Weights of a small transformer language model.
Architecture: rotary positions, biases.
Training: a variant of Adam for these matrices, 188M tokens, 11469 steps.
Each number is 128 + 24 x the weight over its row's rms, rounded and kept within 0 to 255. Layers, rows and columns count from 0. Numbers have three digits each. The size before them is the row's rms in percent of the matrix's.

# layer 6 attention value, 128x128, rms 0.0722, rows 15-63, columns 0-127
094:128063140112142168151127099125138128136161164146108143137142122149152141086144172160094147110140119155129180103077118138117142142153132165128109167122115162125108134141114093127061179116099127128117165106086104122087081101120162115139125142122124120146147106104102146127149111091154158131145156102086149139151124136127124122158167143123122113110100145154124136116107171130136117092114
092:119117144100111150179156094063109122114137094169116141149144138099144104142110158142121115131109143088125116135110148142142104120129101150157147187126127150120158090125165143150180071134140132143140095075120162138083093080146147138135132087069141133135129112128162100132111111140103122151130143155139156101099158135105124122125138104151114119115130140137138083121124174113112140140132
087:130148154134107160154096145120130118111134144161176183085146139129128115132107156124118134135104134152147138171162109189095146124090131125137124090122107106111097115140145110113106100136098151118172103126109148111124143118098135141112099142164163092152154155137100118131174082144134130141095141123183155120143105159093109106083143133109153124108148088122120106149125131188109148149108
088:118107114130159171132102159086155123118103137094156174159149115155145177119148124125130131121128156136121141080118124154120128135162128130091145200130211131120143118128130179161154121136123117125126112112150146134139102096103158149138146122106115144136169135117168097112141132108098137113103091107129119144148154095110112122121129085095134129126128127118116121143125157128143153084051
089:134082133131124139139137115127151109114177086161058139146140161139136181086127159085128167158104120097162133109123154156148149156139119153101119147132139146122118126066116122117146119101122127134113131119096120082118097127140153090119092111054135117114162145143117103149121119129135155140144152132107126122143147134144134066156154098113136143135121113118108095149102099121172136158129
104:121112134135140140103126124126118110099123126163181125163123144082074118109129119099137119133125154100121134146157114122150097149116121113137105216130126141122099121106160151126138113099130145122115102104156088108152122119191145135119146121118108086173154139130127037108126140125127125166120163121122132143101094142143105084076101099138128121141134148172100134121140118127099135140123
087:106133157150139146166095120144115117159115103117137116153152130151118169095105116147087120103127170123146136102130114181130143105102123119141111121149147114121084113109117149082123149136118147134128148101181114118097110096131129134139169153069138095157113167146110151105120118151161147207134181134170150109150125122085133138096126111137148114084108131160088126125098122128144126131109
103:104144145121178098165101081127138136113152154115124142151130162082100111130108087155113131129131118115140152158156136143137162117115128143146121077109092130099115124159139144149095106141119132131107102104151106158115176129135137116111149117113188108174112081156161171124112135128121139112179139179166127140117125144106122148118122182104146163113138126133110128104100152162160111134172
084:101113098130126125141142127123122111097112120173120099128139132099128129188177127121097136109129149105107115093132122128121101122122101166114105119094143168119185148180142151147089081181121125141114149146164146129093113091095137107128128096153173097124107136125126124158125138114125129076156119130112106133140101148142141096186157078165126118133142100096143140118129136073123128117154
102:143174165134126152101091100168138132112112138155150140108137102101135126142154150125151158142146132123125131107090136088121138144145166167142133131102126135111120162138137145097157152143172133114162098119047115110093178121161126167154112160133144111118132144114112131090134089103124100109115131086133122133106100141104142149093095138147122129128128089098136168135123199134149143100156
105:121110145096127115150113137118134136110143153160171116147132122180105159140159146126120146160096123139106119089160123104124127132134134156148132173148127124124100144114110135163112071164114132138169086127110120160099138098099133130130121107087182085104119073167135202123145116145110134121136119146200129087097122132130139124133132097127141135124141078107124109111157152120136130128161
092:081095128165086112113142154128124118124144157115155116112111104181172163082111163109088128150123130156140100166108124107149143123123142116127188090117122155141132144156129111157119130177115137150131142106069126108102112130181134129105154157127162150105121077105142097119136133087138117138119152141091123140128132140139175171163100122133131121141102116120124102137174135096148152141120
104:063146145143108131158106137095082126100079133106189123112153152121054129134110110091117093145119115134134106152125094115146130114110120152150134198117137109132130119118141155156121094125170145125147117115118114164119153060155141146123126140149120128116139140124117140115146154123136124144148117137156103127089109130190107101078134121102120144107128130133112138086123126175127150133147
095:120091144119123121141102142088131139123122141180103120114141128154162061121134158065139137130149116138155124131143079104130142137122149159149135139145129103122143137146077121126120138127116125165178127156090167099093114150126151093134111149199137120107182132127126108125172071103138103107133116116100134109076111156134136117124118122093115129109098092117125136153134146142105126085120
103:064140127156102126121144111094123090102119114070095101087117132111158140129121117088145120167133124136136120128142105177161174125116102147127183132163096118123096127072130160144126119131143136141119133171110112107134079118180125127125109138106150121103095135120128119113147152113160088183142160121156103147081106128119153123126117146135128112096133123139126107150124108161154131178137
107:101153158082158153172156110132118152109130156110109110148123128121129077180139067149136123139138138106092119142134131166129115160147109159121160136148135134146119093167170130111106058133145123133129099129150131127102135106142152125147143104113098136133124118127143065170099068095114089132136126165122097118106121128187164152129118133163136137158101129111132133131126148127154118138112
094:143104124108159135128130121134139102116133177122127120105128119174143151067152150085107130162105123177127140104132119069136149112149152128118109130125138126130063127173150188114095144118180124110144167151047150138114167111143145134133111120129112104100102128150090139100109131145144111140145105112116136119102109120130164111171140115103123136134129123147143099143163169144131143125153
110:173101132108131172116128111119124156147121147100076076159141135161143110093117125113112161146135128100102150145147135082144127158113120146120140173105157133140168078100141103115177142090148123128113133141116113125161104103152126124113130114136089167098132118100105125131168153103149111128119168142121091140062142112138129132134128133126121194151123184115130123106136163159145111132107
114:128117146142172199117117123149114131162132144098142151119134125152106120124174070173182085137121120186119123151115121169101150118104127134164092104127119147131150120144097177123114108145098129118179099100147157151087145117104147140141106121130131130131134136155114085130159100147132114114110097096180105110127106118125127158153148121110134110147120134129118142151166119167106155145105
107:122129123125153158169112127127092160143152136137116139131126108196098146144150195119111113101124137151109142076158163139116130129131143125115109145143157135146133105075084104105129137076123118112154119150080145124174148106105124126139099164099107084121169137128157130152160121103125113103108093116174150101114181144128127107120149147091097154136138152122134119146097132128149138096114
105:139149134124087085137153105101101150150181123141069120131121113105162161130093208095142124117138090133139096098102123103131114131138122111095153144112129108120123110097124145146160182120135113137107159132094162127144098123163110129142110152099073136100115106126125126166091110101132130103126139116142134085137185144134150152135130156127099119124131128104150098154140132088117120120168
087:151095113109134111131134124148115126148189086113089134148103140123156163156123134147116143147105119129154159134139125099160107115108099142128137070117133121147098109138122103121156156096181116142134193114136123114138124187144121104122144146166086140113146108110112116133106160133156158125155140176124145124154112128115143151101127092122132087147105135119115092154065099165116129106176
094:090095124109117134131120103095142083127132178167107161130150099178164111103112148091139111142114130172152152125098148134134156160120133180105129133137114181161147133168100139112071121103102121111159134120120125131123119114078147111133101133118087132114140124123143147109125081127138129132094081103082116114132105117129126096175172094124095135142096155122113132127157148120134144102149
101:110081117113134118135155133099142129128154115176116128112130144087093089187164095134180160139159131152134123102140117094130113111113172159163135214131148102132117135089107108129125156122143136149162119102096145138083113143116138103122142118125128073105117118132129105168138127129118124090150119141144148096144120136090142128110113148119153099132123088096132148147113137183111133117099
119:135097129096109212097158141184151143113089109103128126140121135141141121099138072174156105101149125142103138147150136140132128115120110118150105147157131126140168145127093124138113091121125121112126136096167163122140073107115126137123139103110089144128119145156103156094140139157105140108123120134092094112110106109130131147189141085180137131166107117120127131109128075122120132138092
102:152099099123199123083129118151129165103159124136111102134105132162162106152151072105120143131115103118104148079129118123104123104145154130129125140139206132160122140102143123120125156112080129126138138129117120143121107095094160104129154145104174157088114163135156122131152137098167126107128113151106120160157136134139176163136126165090094126132105106099104124124134104160126147129106
098:117134115127139157085150163102127117122118117168165117157139108122127138142096136146104152145156144127127094149102128089146120150118147117116143138119159161140137125128118063167107139112175134138094138115107120120130142168086098143151136137099125128085130118123139131103115129157137137132111079101067109170178163102129120054106134149110113161159131107131143143091152159105159155134158
096:129129129133132142092119123138134121076118129097147136130123167135133164110162149175118149140137137175167106108106099090121166114102143143124130139125188125110087162140108154111079126142146126104133134107091134144102132096139092118141121094144086111126081103147090166093090171176151117151105112110156135141141096138121144178108132115129120112158109111081122121153145162147102129147113
094:109141123145128109106149153066133142158189123151113109157125108099159091163119111189144117142146120156113121083155142142135101124123137095106107139103090155133140084133150127169117087130095150153133120058119111133092097179124159113122149099089102145136155133160152122141158121118121148116100152125125138152141123114108119127100142104121119142140160114170126079149129141105120143134096
107:094087118180107102116127123101127124112107109081118126110124162139139136147138161128105082150116157146135109149184100144143155128129125141095139146147101140118159145112135146151129141085104109158131096148115128093111133107171116132131106141137158134162101126133149075158168139108136069140126151140181141128111112148126089093146129102134111091108140091126122145170091090143086155125100
092:174105118133140131102166154182126125134119088117150153118130117145118108121164105099167121130147113124081145078120147134107097135137152106120105122156124133158152105102116063073100118114116157131123128117122121152125106137073140134134110095101139128118141175146130128165112161155112164099125098143125163122152111129145052127081132149131138101150143142109125124133093126101104107170131
113:153155128125127106105132097179117159136225157116099106146111125113138136145121115188090149122113131112155130159129132124127117105143129105102069059093116143125148111155145142123149124105090128110142145128127148102127139107113099136106107125102189091167066137139122138142150139127110116130131107125144143156176146124096129164118141119152131143160159115131139112103113116113121137116139
096:166095106104113157087151158107146127140105121124181141137127125157112138126158108089155106157116104161091122122154150108109140126160147132117133157129175172154109114112101102142107113118140118119141109102079135127157152123087148117167130111122157135090180134128146119082109130155112131112088077105108143120154115106128110115113148113080113130152133120107119172102159140173160119158089
107:148093107108156129088133174133127142119098083180174155136131102100141115151100098165102118131119155089103119117140156130114106149114129112142105115108172157124167106129143087137144069148147126125131131104102165135107159138085115139132124105115132155111135146140143141114095146161079132126100098111096153172186158124120127084120123110154128129126137102123109158125162096096150119134102
107:155117114119088117140155151192127133167160106068113090091138160114134136145126119130101149120153136110138139073120104108139088121125126123116150076111174112144119129117156087126137097157121141128101173129153132141129129109088105126128161134138113153132092142128125127158111156152128162138142162158107127131154134154187134128117124147143153089133108130130116125132062074138122098144089
107:113145116109165123144096071110108154104192158105087116098126150105125109166142109134135155118161161167139160102131114170114117122131135153103130095123134129112086125156126165128096090120093129127132120127133095145097117082127146116094144134147160147142124136158177155162120138076175128108112142147137141137134101126164157125149119160099101148148153100131094100122128121177123144120102
092:135111157151111079134120152127162134136117116177145147110122129119158195149143151112120138114118114137138100080134114115148102126137147159131158095162104114114107152110118090136132113123167119160160118158093146117108136162119132141150146135142175105086199137140148155122139135113174133107110122110110148140171139129159173088142128135122136110120119093140111139106113090126199124089118
099:148129099082154065160125128132123098125142136151116090105127135142135132125155149033153139145134114142132117122130087101135151127153118149144153165160156080106136180118105163123132136128147103136144166161154136133102120115130123119138100126130119148087108103155144092163142152077145111114144142133123132092134151114114118069159088130155104113131104145099145119124112117165116108099127
093:132203106087119103158157121140141121139153170099131092117140086172152124167127130104130130137148101128066129097144145127110101107147109129119117118124098155141185130153120119134134065150128107132142100084118162131069151127112121159147135151141125142128134121123148118137096086091084093082105121124128139108096130137170178150138135127108133126126132153125157114147124138123133127109095
082:129170140085162136122124102160146109130157129103095155136144127167173131051108172082107095124164103130151142117150145124145101140149148160128150102134138129118129152087134138166159096126127108115134165115077157093198162147142104141131134165158115146124138149142117092087127111108136129133125174110089114129123130133121159117110125121099110154091120156138114119136124126154129142107135
099:090122129139156111118088101150129128109136157125150099140142136148120184112141123177099126111143130112164167173106107083143141139144135161099127128131152133109122138151105142123096198130139109108100151143116083118122096100145089142102167152114128166147074058140109151114126165081135119118138128142139088169159151131123137127121129150154139162119112113146125131116124102101120124088122
106:173143130098130197192107128104106140135125115100132115097146113134133126129137102112138145129078125163133123102120152148105094106114147095143127144112143154157136080152127147104090073118145135134154095076113158151136145130103160132136126113135131118120155153132112095108107074122140124106114080118133113080119116142131122152137139119151137090121143115117116123167135158192103113169097
102:122143100072131121092123111154113119096135155137135115166137110113113085113142091144112124118131160085135136100135101159094122131137169123126141105115188100116119173159186120133123137173119131134118131129124132118095145128147106147137147141141104136141077141144136114128104140118116118149153148183152133137161100106101165124108125187172160086127086155129130141128102094152075154119134
093:174104125149132156116188112177112127132193137140119109127141150124160122133106134143093115120117128123147138096108111095134126112146128123088159164138176140139112135147185136162155124157096111152120162110139132128121084150127147138120126136113136178130102087123140138118112105120098148121131144154131143130109136111098217167169124144124142100130113107156111150084119112112092130146094
095:130143116171143153137117158090150109153088116108145215130133138120108135149104165126159110114130120162133131125134108131155112104117127111133156169148119092134092142101110099145136115127173109123133116090110139142182138138124141174129116134134075087144148151121091098133120144177083149132136109140130126089130155163137095125116132129060163134140146106115127148132141140123172134115092
095:132080127126105082147123096118155130139173106122112114112116105133123116150137159116126152115162118121117113111092080106113113110165122118123124155139155135124145143140131166121117139120118114143098126128128108145083071108118154121118143108062101168126107109116162194166137164099106163125133173114099151101102171135101151167150116120163122126143124160090139081113128165111112102117128
105:116114139116117154121116136119113114124123105147081103140146147127167069125114141122139151114177155139102142042116153132131113125136123133119119133134150140145095090120121112115154112133150146130130155096121102138107137114101167122140123098098120109078179173145128167150108158124167134116094100102075114103149123114153175097186135092113105138144132085116119111127151141106161128145117
096:123180141150121100129097111122139108121113151142103113095116156122188083078101187139131113123137177197130160114119151148115143143127150148092134124154138141105117110126157114146124134101103115145147134134074087097122110183112118105140105149146118112116148134155146153146122147121127126163121136071109138131091149140156163105144129129102108089138140158154138097158134137151117156160118
112:130134128114048145113179169123149087122110115098175129115152144156173153094137143146143163142155121134156126145110130102124130141127091100138113113137108138113152106165088124141132130158181142123132146094121160102101115133134098151138108105090097112117076119126095095116127133132115115147113121102117113109167100120109079113106110076153156115130134124124161121188134109151134124138114
# layer 6 attention output (transposed), 128x128, rms 0.0637, rows 15-63, columns 0-127
095:137151109148169143133110128132103168109135115129094114082038162124175146130126114129129147109163128121136176114088130150120101129132121095151090078140114125121116130200128120133153092146128100148128128100137076139113147114161127078109124121112122151131158138124119129143130152152124113144164151123103095132113139098119125155087127092130131151161135154088166130147147124156153107150125
077:104156147147109094110131148143147138137143123094160124102102143172126138114131166133158128130129135130078139134113100098109078162147178113114110117103114085154124128085086114128108166160113109158131195118120147150143121110099117112094137159150095116141067154084080142128130152161113143141165124138127111146099148120126076138129136128114143168137151110156122146116122099148152097148132
090:117148120037134119146159122118148163121121127144103083130141138144127100155128117102107102113130097120123097150124114083145143134100118084149119133163128139127165156140124143126155133158134130131094110176144182121143155135136144140134191120129106128089120132089129091136117142087158130154159106118147135126130073114169121148157152115117102142104158146123075146108110085124107107149153
074:178149149112164145150100094138107117100145116106131129131119093129125132120130127139128123118126124107141138127121076119125124118130128136107132122106146134149104166150148130131119151119143150110103181127122144125089146095184122084106122128088114080111069168145069154125144137168110128110154135167141143084147122123131086144145131156145134172135142113104152153073154103168142097129186
087:115178126149133147123155143108145174097137165120154091111110147138150149133089136126145154098149146158109127106147126104126078120115150094138089111145103128123085088167086133145154133135119103112105132110130142154130129061149141159132116121151117146162115195135128153113150158125091129116112116088119090123088162125132099153112162164124149153153134159111123183101138120119118105144124
096:169130149112120178142115122140135146165140163090122113134149141148125126117111134136135149088160125108088133125157138100139156126127122086154084145110096116076106101111096121147132142163136129110119152119160168150118111147093127144133082114137130150127095140108118147166146110123124146101130086144118116129141139140129096112116128138109119167062160118120144174091094105129104102125216
077:108110097120132181145133109113120127157128097099118121095100146144148107172118151186146127117096100155097144114132057107121121151114155099125113092153102177065131134186129133110128135141148108096116135131123137165150148131129148100103127125129120132100110131127134100146157129052160153147133126117118118138140137126127155143118114139129100152147158165124154135129113102146098122173180
103:121128145115119128123102157145111119172071158149171101093133110131160113147132131151119103128168072160128087125109112089134122115145108112128106136144124084112139135137101151114153106131115168159107148129127147131185114120090155150147144089114098146126170132105103105155135126119167127126132146158125123116116081120160117104132093106157152150169106188109174101105113111118098139155126
070:126131169101098088079089142133089109165132176112125186178142092155154123135119081108162105134143140101134120172125147157134092097148159122108130135116144137107102129152118097120126129169122101161168155159115082100136120118143111184136138113137109099146103140107128107111132092152109125138150141130104114121141122143101095145138150158118145111120116119152129081119100121161167153129140
101:133110092106142131174101122151085175124169083096069123106129127129159104096134160101122092185137113132172156171154106121125151150140108124120157135112154116143134170122113117117128106133114144125091124157189175118136134122102113124125159125096141111094134128118120102155102112171165131158122117159100108125115163102127137135154139122095129149129118135164140119108143111113135080116096
092:120141133100139112088152128170109134140119153149100134107152147099124123136139116120138109111125097125151121156126095118121082145138082104117110095092114119132157128137131149091123169122137128145109205158126144110130143058110133169100146137142101117137117173114121118121194099146159123141141096142076112131127106145174120117170123118099170118176147129145150155126113102147140122103099
083:129142132166127098133095096154157113084125114144095152152099163087094171113130127132154135095152152084130128169147157145160125118144115126127131081104133111169113144127102106123123169166116115111095128124134086163105170090124117164101140110113097145106148157129117159141122125158122126156115113087141139156099136133153141134092142115107114111126094136097128091149186140141114163167095
099:117109152088121135141120123169174102171171175115121138157143134155119112160143100141143102088128104088109111124162106140144079141107086066102087132115135104104128129131148130126173125141135130134085167147130172137134105155109111152085134132116135140076120146113136120115119131132149117095120134180156144128134121131161089133164107140124142158126120130139052130137126137124112096141134
091:152133104048118118136128127143138160091148136127098157137092118171117135148130145131112102119160127128120141156116161104141094122113095141128105110151128144166174126137123134115151104137115074119132101112163154133122162069130103137137168100128138179129135107098158109135118137156121127158126132132136135144127124107148103157132182100118151124129163106118060121111157090117169094114088
107:099120138127130096171141129126150132120165183155130132141126159122091146151080144166137121094110123128107123099167161095169067111114118091113122136170143115102104147152097136133159139124111090119107126136129134149163170122110137164125117149124141152096126138122143090110136143106118187113061132129147131140118141159124127129092139143138156106174133149114094113079140131099120098148096
096:133139099144095113142139150056127111144104181151148137128121096137140086100135186138121154138159128104132103121174108095131129081150137139099119169124108087096149130114138092133143144144104083138154190145169132147144108099139109089125119162118153167147117155096150089118157105144096134115159130129148142137142148116099118115119135147120127119132126118152125125074092112139113117150157
089:126147136113169128103115139113146159078124156150097160143115151106157120113099092130154081093146122123099149151112115129123141161082088109133146123131131130126127165145166095166135124138153134151088102162157100145119125090157098129064150128123143148131169153098151128117144116134155130137094124143084148144117171135132117130146124131129141115152150132090170139108164084086136079131100
101:123132140178146112187156098135147140089165135142132132120102151084130155135131134152140116126113122164109159060133141128124120130161122135113099104118110109152095089064125121131147104135135086151106153097121141153108113094127105134157096189121187155138119144149153140112123140164113145093159161099136116133135170134080115127093139101138110144139114088116112144133140113123160128137114
114:160126086055151143151153134129117094083160147150103159098170102138141108137115139122109110119141120088141121111151126136152130128119138152076156138137101124080117163127146123100119131111121119162135144184159134111128118133141144127147157121108101146094131112099141114121152124092176121136157125118112188128144115082169119135157115169157111124114125122129093112147084106124120078125169
101:161102112115153110126177127122137117102141061118076078134111151082122112162146154113094126127099109137121109122097116122121117151102105133103095141148116127119146130128141169118158165148120125117123137084134153139085116100160162095144163145141119127121121141150133125128138107137146135123153115164112114081187180105147131174162122120146152116158123114135094197116134149122128099109119
101:130124120191129062099155171099171124125127072085116123134078156129102129120129153110115145144110146163107147146105158115131087147134154172125156140110144143172135140093123121124107143101089129138116124092120118136094134125114114100117124141156144106119139166134143178115141131164107140129103124142095114137081157117118141151146125123133161107174113124127132147144172156114154157120074
077:092139150124136111103191106130162114139083142119161122105136116134135186131115102146154152126145153153093079134101151137099135132130119114129106113139139155141097117085105125126153129128100163121181068092108118084113143130140077129141098130132144162150129107123175151125143129096109166112119146092130160127100138079121134165134125125106121134128133148091139141128171126105135179157113
087:123125095080149132124122133152115172063145136126122156096079117146129140130146118095106128088157120077104167118144099127111097136084130132133125123121098115129117134163160134155170108143127148137101112126146112156142144092180136087110155108119137136155165146126118107110135136175126104114150139125111139128103134118107126180128141154114118147164145122117136106157160144152153079138056
099:177165105082130133122157143148111141141137174087091121110121103158133115121071150138155100163154137139129117146092136154124127104128118124111136114147110117176141096136112143095126124135122106126147134166173132073101159116121090116152103140151116151158092091098166138148184131118125124133144117129130106088129091095175101130165162130119144103093133133152097147118116137108140128086120
121:140149126142113125130150125137084099096156134155149165111142101124136129149138103120138141173096154097140111073142106186119173122150166150083152108099120140095097076140131116141108130128150080129184156142122078117132118137147128129144094173118158155128099111154132118103125160107125120111122136091142130161145136111102117108103133146182113087094150122140123100164110117151151125136144
098:117149150146112147136134143116148121105125131135076117109118117131134136136096144205123094099161129136156125164120110146148108103138086168136117138168092129110130146171106126127171148121145086142131123125110115112061138101170095150149090157116139117159097103136146135124144141126102119124157156097112136109175125114158089132121140128187118135096110139114071144122082126144115123094112
097:103091137140129148154100119162142146122134095097137115151124135148124126110149089076154151135092162146141128135125137182084165133110129151137136141101122085152097135103152121114131102114136158095131139124126114173127111123154108129080119123160128084153123119161105143140144117171119117112109111130178131114091150179128130133141150126096110123102089108164165148148142192171118146122083
083:109116115122120114148127103142113143115133151143088164097115095128130136162091106134177119134144085142131135149121083149111139124112121134101168087069162146130108161119126124095129135110161147154080128158176093103148154133142115136083149133155176102075147126126134153103198141101127127127135115150092147109112143131125124131146135160158110108105073158139137140123166109126139115104118
096:168156125124134148133156143120170116165096103104140099089067111135078124108122110127106130048091142100113135146083153127120144148136122159186106163121131103139109134089099135120133158129108130168136162132135139118118156102132094132157132137153110112157086123114129136140174126133124126146152115123141164128124066115130127122126133151103117146090149121113144146113091134161125158134175
114:142132149091134132160128158145136120109154173145121135152148112101097134154109165161129099104131110106125117119126166103168079124095118113098091125153146108121129156122086147080172138162128095105118126095156133123120146129141146165119130132133103155065122172092122113118110144107121180150114126163120127134146125119136135181120156166129124090109152150108074114071127137124143110117156
093:119158092143143160091147130098104133169145138151085104123142135123147088134103124112133129114105167139142110114137118167132152124127159144137151125162116130137127087119126114140107114148148139139183101116099119093125085143133129108145122161149112092182107095182152124131141129111105071124161125125138101123117112097112158061147121129118115115072150095160138162164112150149118136087159
106:133141154130111098129154177121133149109063082105130080142157114077165098122117121165114126132128124135140141154089140135125189132128157149141175118119120094090103159111099117125122145140116120160137116130125143107090140136125154163155164127109114096117141144123088124139121087110145149152129143109104123108161132115141133147168116143133091115067077140133117130140079123128134168144164
092:114134115107171163155142125136118142080140133153108132121161120128100144125120110096126133085131167113138106126133112169135140111070113148123140152126112133168147102112181128112140134093169158111132133149153131152100098102182117138094073157135110113155106114168120130093150124152120071112147097136144130140124156123166123089168114132134141147078127117148164173123137130139112112080124
101:111138154142085176130139126146120118128118104105142100163157103151103133114164126079165129146101164139142111136139093169120158120114170173131136163096128128140113149084137098119099133119157124097155155144132105138145069130166119130093119147144111074160089085167096102121127118122124105144136129106156140131136142166130118109141137142119103136074115099190133129131102125144119157109141
107:102134120180093123114127116092125096164116147143133113153121128113127108125091107167166130127117163157124098125107131158118132091159153126140131136140136161154102091145095118123160148106156069128174114115101107098087131164152117144120126144136161128140151112155166145110138125091077102124141141089165134114131117111101141116094122123104114138106109147143092138167118131144094205132164
120:125120149115124116128132171113129100147090158137123102108086118129128115134103121184091109097177073104116096138112128107128104107144102124169096161143119124097125149176105130139203136130107108163098146142147136121104167128138122143169158135102141136139133123124131109117148129121111121131171161144110155108170103106142100139115130130156163145133098184087076127099108096132124123129128
075:092125082090113138108147134166103116138153081123106131159120142127120143109171090110130122148133166160184110179117143171110109121105090126147103126112155160138170133151112133128147140115112146097139157116144100140100153113132133144105131128090110123150100118164111120121125126119137131169093131114168119141124157135171146164142110117052160103160120161104125127088130153127128141129078
097:140092159140139118068109126143103145064138175127135146175161168128142129137085157168131120172158151119126139111113150108148076101153118129101117119142122189146124095156150112129111126111114103123146119107122109094114144112108113132116109149148135137146113139121124147106160126130114132101117153165129136154124159128123128130145153104142153084152156128105099113095158125066155104089083
087:153113083160179065092139155108129108116103087148135134132121104079101119073158152110091090120110163086134104172130128135133125148141143153095151169115153118189163117118131128108136152125091100141168158175136108132136112102107125104091154128132123119140161132120122127128124112171150127131120108135153161122162130096084136129153112148125114156139105099161109104119118137131129132129126
076:153098123149127093153140110136155154057134055122148121104116167098146137117138139123122100128143137140098104124103115094154140171123107125129145142142123147129106107136110151162164171101109101078141096119123134164150150117133137120105118148095154127115191146125120142138113159151137134101083131148156128141117181111140114147123108121148116153176123131130129118105184097107133098110085
101:129103165167134138126061099153088120133095138080143140139107124083146144130124112162129164164168109144155132101119131159152130109160114115113111074093147126093073141158125144130148117138125128110094149091139093112146158126137139115135107095095149105088167165126093137150140120140150145111116161135101128123142151160120153157109093091169117109150099145100136132147147151141135134161120
106:112158085078156096113156135106151121098125147161097116111122106163126079113101136111152096084134138115114101136147089110128168150110136146127138137144129134136135130124154103121164134129157143165133130181155143134086112120133115103133177166106113146109123105121152107098133134126137088158160091126127154137140099081147120109167132157106119181129152111125100183130095083131125109116165
095:154134158164110147145109134120129159132080132127136118124142112097172098125100163155130102186155119123092124146147089118127178098151102124077154152141100140110127167162136119094139147136126108111162108125127126096177125189131111109096098152146171105100121087092157140168133127113105139147144116118120135105168120128109130111141092141140074108104133122141103088128097145123138127120127
093:116171143157093117132136167086173113108078125129129142102096119115121134101122132171142146163166164112143146143080145137119124138187104152147159125101125141165114122153109129114121154103130100120152149070097090110093154134117109128089103155124126137127134107096131153147150119155127124161122139058103119119122117150115096126093130107138111156105124147123149089172150120173117135142130
083:162138114109119121139149126155112094161175108130122108145127092168101149116142128097136132157091109145138086117115104167094136136123127120129137121116179142174165096113140138144112142135103161088100119149125125130120108148163143066100125112114104126107142130109141166118140151115142109099082130145159132092096075107172123137145129124138135140126143138151148158112173144128073066130161
098:151149134206125107091117151116087128136098120099106143109055153099125141116120130164154121135125148125135171134101131122114116145185126141159115098108135140155124108139119139111116135132132130187120168093093108119103167104102099104117121121134128136170103121174105171121148153132106136129173182145080104129111123123116144134083167109127159120133132113112145132152126129132138153132105
100:099146119137106148113151147101131117158144138117092134123076130164108127121114079117144110103121120127132122157118102146082121140123164116158111166114131136097106103156136096191141136123123089131133118150133126143099117082168093120152164186144124135208089093157174138106138118142087104115155127122137126148124162121126108112086153154141162133154114151120150118126107117154143115107111
097:085116111133146120153148129073133121130124135150104095118113158143117150123102111137116125105155101108118138152100177071095101164135084116156103150131133133096117167165109167121185141119101121137092087115152109154139144100144123125124168137145131159133166098104158120111139152150087147146107117154145153147151132164098131150094162127135132153160156133095116117085128123104119085106110
116:124149118129161099116117067147080150084138153127129160160144129133105123091119100090163130122088173125112136102141141159141159136102213115087183117112158132142073114111137100126091116128136097107147106167137105096143137141135112105109137134171111105113145147128119143134141133144123137117105104124166137174095140113094154110152149162115115110103133125132154129126151118116131140141158
# layer 6 attention query, 128x128, rms 0.0916, rows 64-69, columns 0-127
135:117118128101114114112121128127158100107116116130157160144106170077110111097134115089126156147116151108147137127131110116184129149141148145121078073141128138118149171129157088181110125156171096112140132130103126089118118152142085119110106165118140136148155123138138116162111109153077129125077145074154151180124143140123146129137154122114098139106090145138178143114094106121137124107131
123:107137063098097131130169117106139148121140160088067121140114122090142140148126111185127086126107156096130121128145144120134147170155103075098172132164137140123112149146117101171109112136144128094107179129148091119165129143098127143104090106143096114106125118141132134124173152120093145123115144126110151110161153098133084122115110123133174116142149141109153109130128134129127119179129
120:121132069121133115092118126129175148122149136185104145135108097097162124146112125154124104087096127140173106161131121136156129137153098099096178155188149102106158109127112105139122135156164133116116180149113094125153121149106117139152126126138125159126139095165138130122152114136060134096093146091103128137120148122123109128118109081131150178158126127129111152138147125125139127147083
109:115122110159147107143129121121141169170115149144104140098127090151137145145103143180103115101127112161127096138129148123150142136135109116120170147128115109111140098142088157084120136131090133105124139104137136119158117122137140143189156073117124134138131142142118095119116152088137143109122112105113122093094105116165091097075114128125140176150163116102087146096198160158105118132164
119:142136155109117186140126123091100109089126108121169128157131128134124141118143140106171131158124128071106146163118160139118149134101155125103101133082134124122078179099137152133130150205178123157137080136127139134137154123110128121101132150160110118123090117099131111108149144143142098131104128159132161166142142145070148131140141154129111139111070139127134124135099156095115126116155
100:146141099096091142099101131144141156091155094126135147157133101117158100143127094101150126097102117133142101128113119166155109137158114128089100108152099099081152104114168138150162124126152152145145123167127116158120133153119117122129091155108155147144136092129135143141155184149079099157133124080106174138142155148128141116182118140148145101125105102167150103172118130114167125110122
# layer 6 attention key, 128x128, rms 0.0908, rows 64-68, columns 0-127
125:104150162121177162131111099120095112135092136105140155083099134148114134107149131127103149126107134121111134168131123152171135129100150110132117115149080150166111116048120114130125130175166089146136150090147156119131107089150148140107143113085112116143128096164096132122102133140169116134100141142099083106113134083116181135130146112136123140118122171139115139099152113148152094128110
130:109101144109113115133090118114135135116122127167172155135105133106112102121135122107126164154122099134134130163152171097121104149146177122143075104106116129141180136096135080175061118112150107113143128128145104128145090146125092106125160124102139168163154111131175117171113113128138137110106164132142121160117130157114112116140145140112121130111086169153145126117106066101113132097106
108:172117137153159106136093122067130106144139128124104126163146170077130161143113143081140133148164118145139101141139118110114130125134146113183127113087119120113142140155150079142093143094096137111145107141127071154094126154092145105130119111130157112136153116148138073147125155094149160157154124097157130140129115173122136162116123152111135087129177125158113102166121124119108140140110
110:133154099106110102116139131121118131108163125145076118157204119121146125142114096120156109127157117075150127109096130129124120097154086134115163136127141117079124130127146123129131127153098171139126130149161094107140132122127138091153104153154160141130127097051176169112136165103104145136156107120102147150163149160121158173141091121132136117153139109131103149157127153102109153120142
102:110125154170142130142155144137118111115092128081136101098072131123113132113125138154110154143139165170140155120155108139120095135093152114159083116098154163176137115142091111132143110114131086126156157141112140087102121122131142174110123106113121102148105150223097125120111123110160124129104126139136090114137104107147114115138149146148118142084134137146131096118124107156177108162138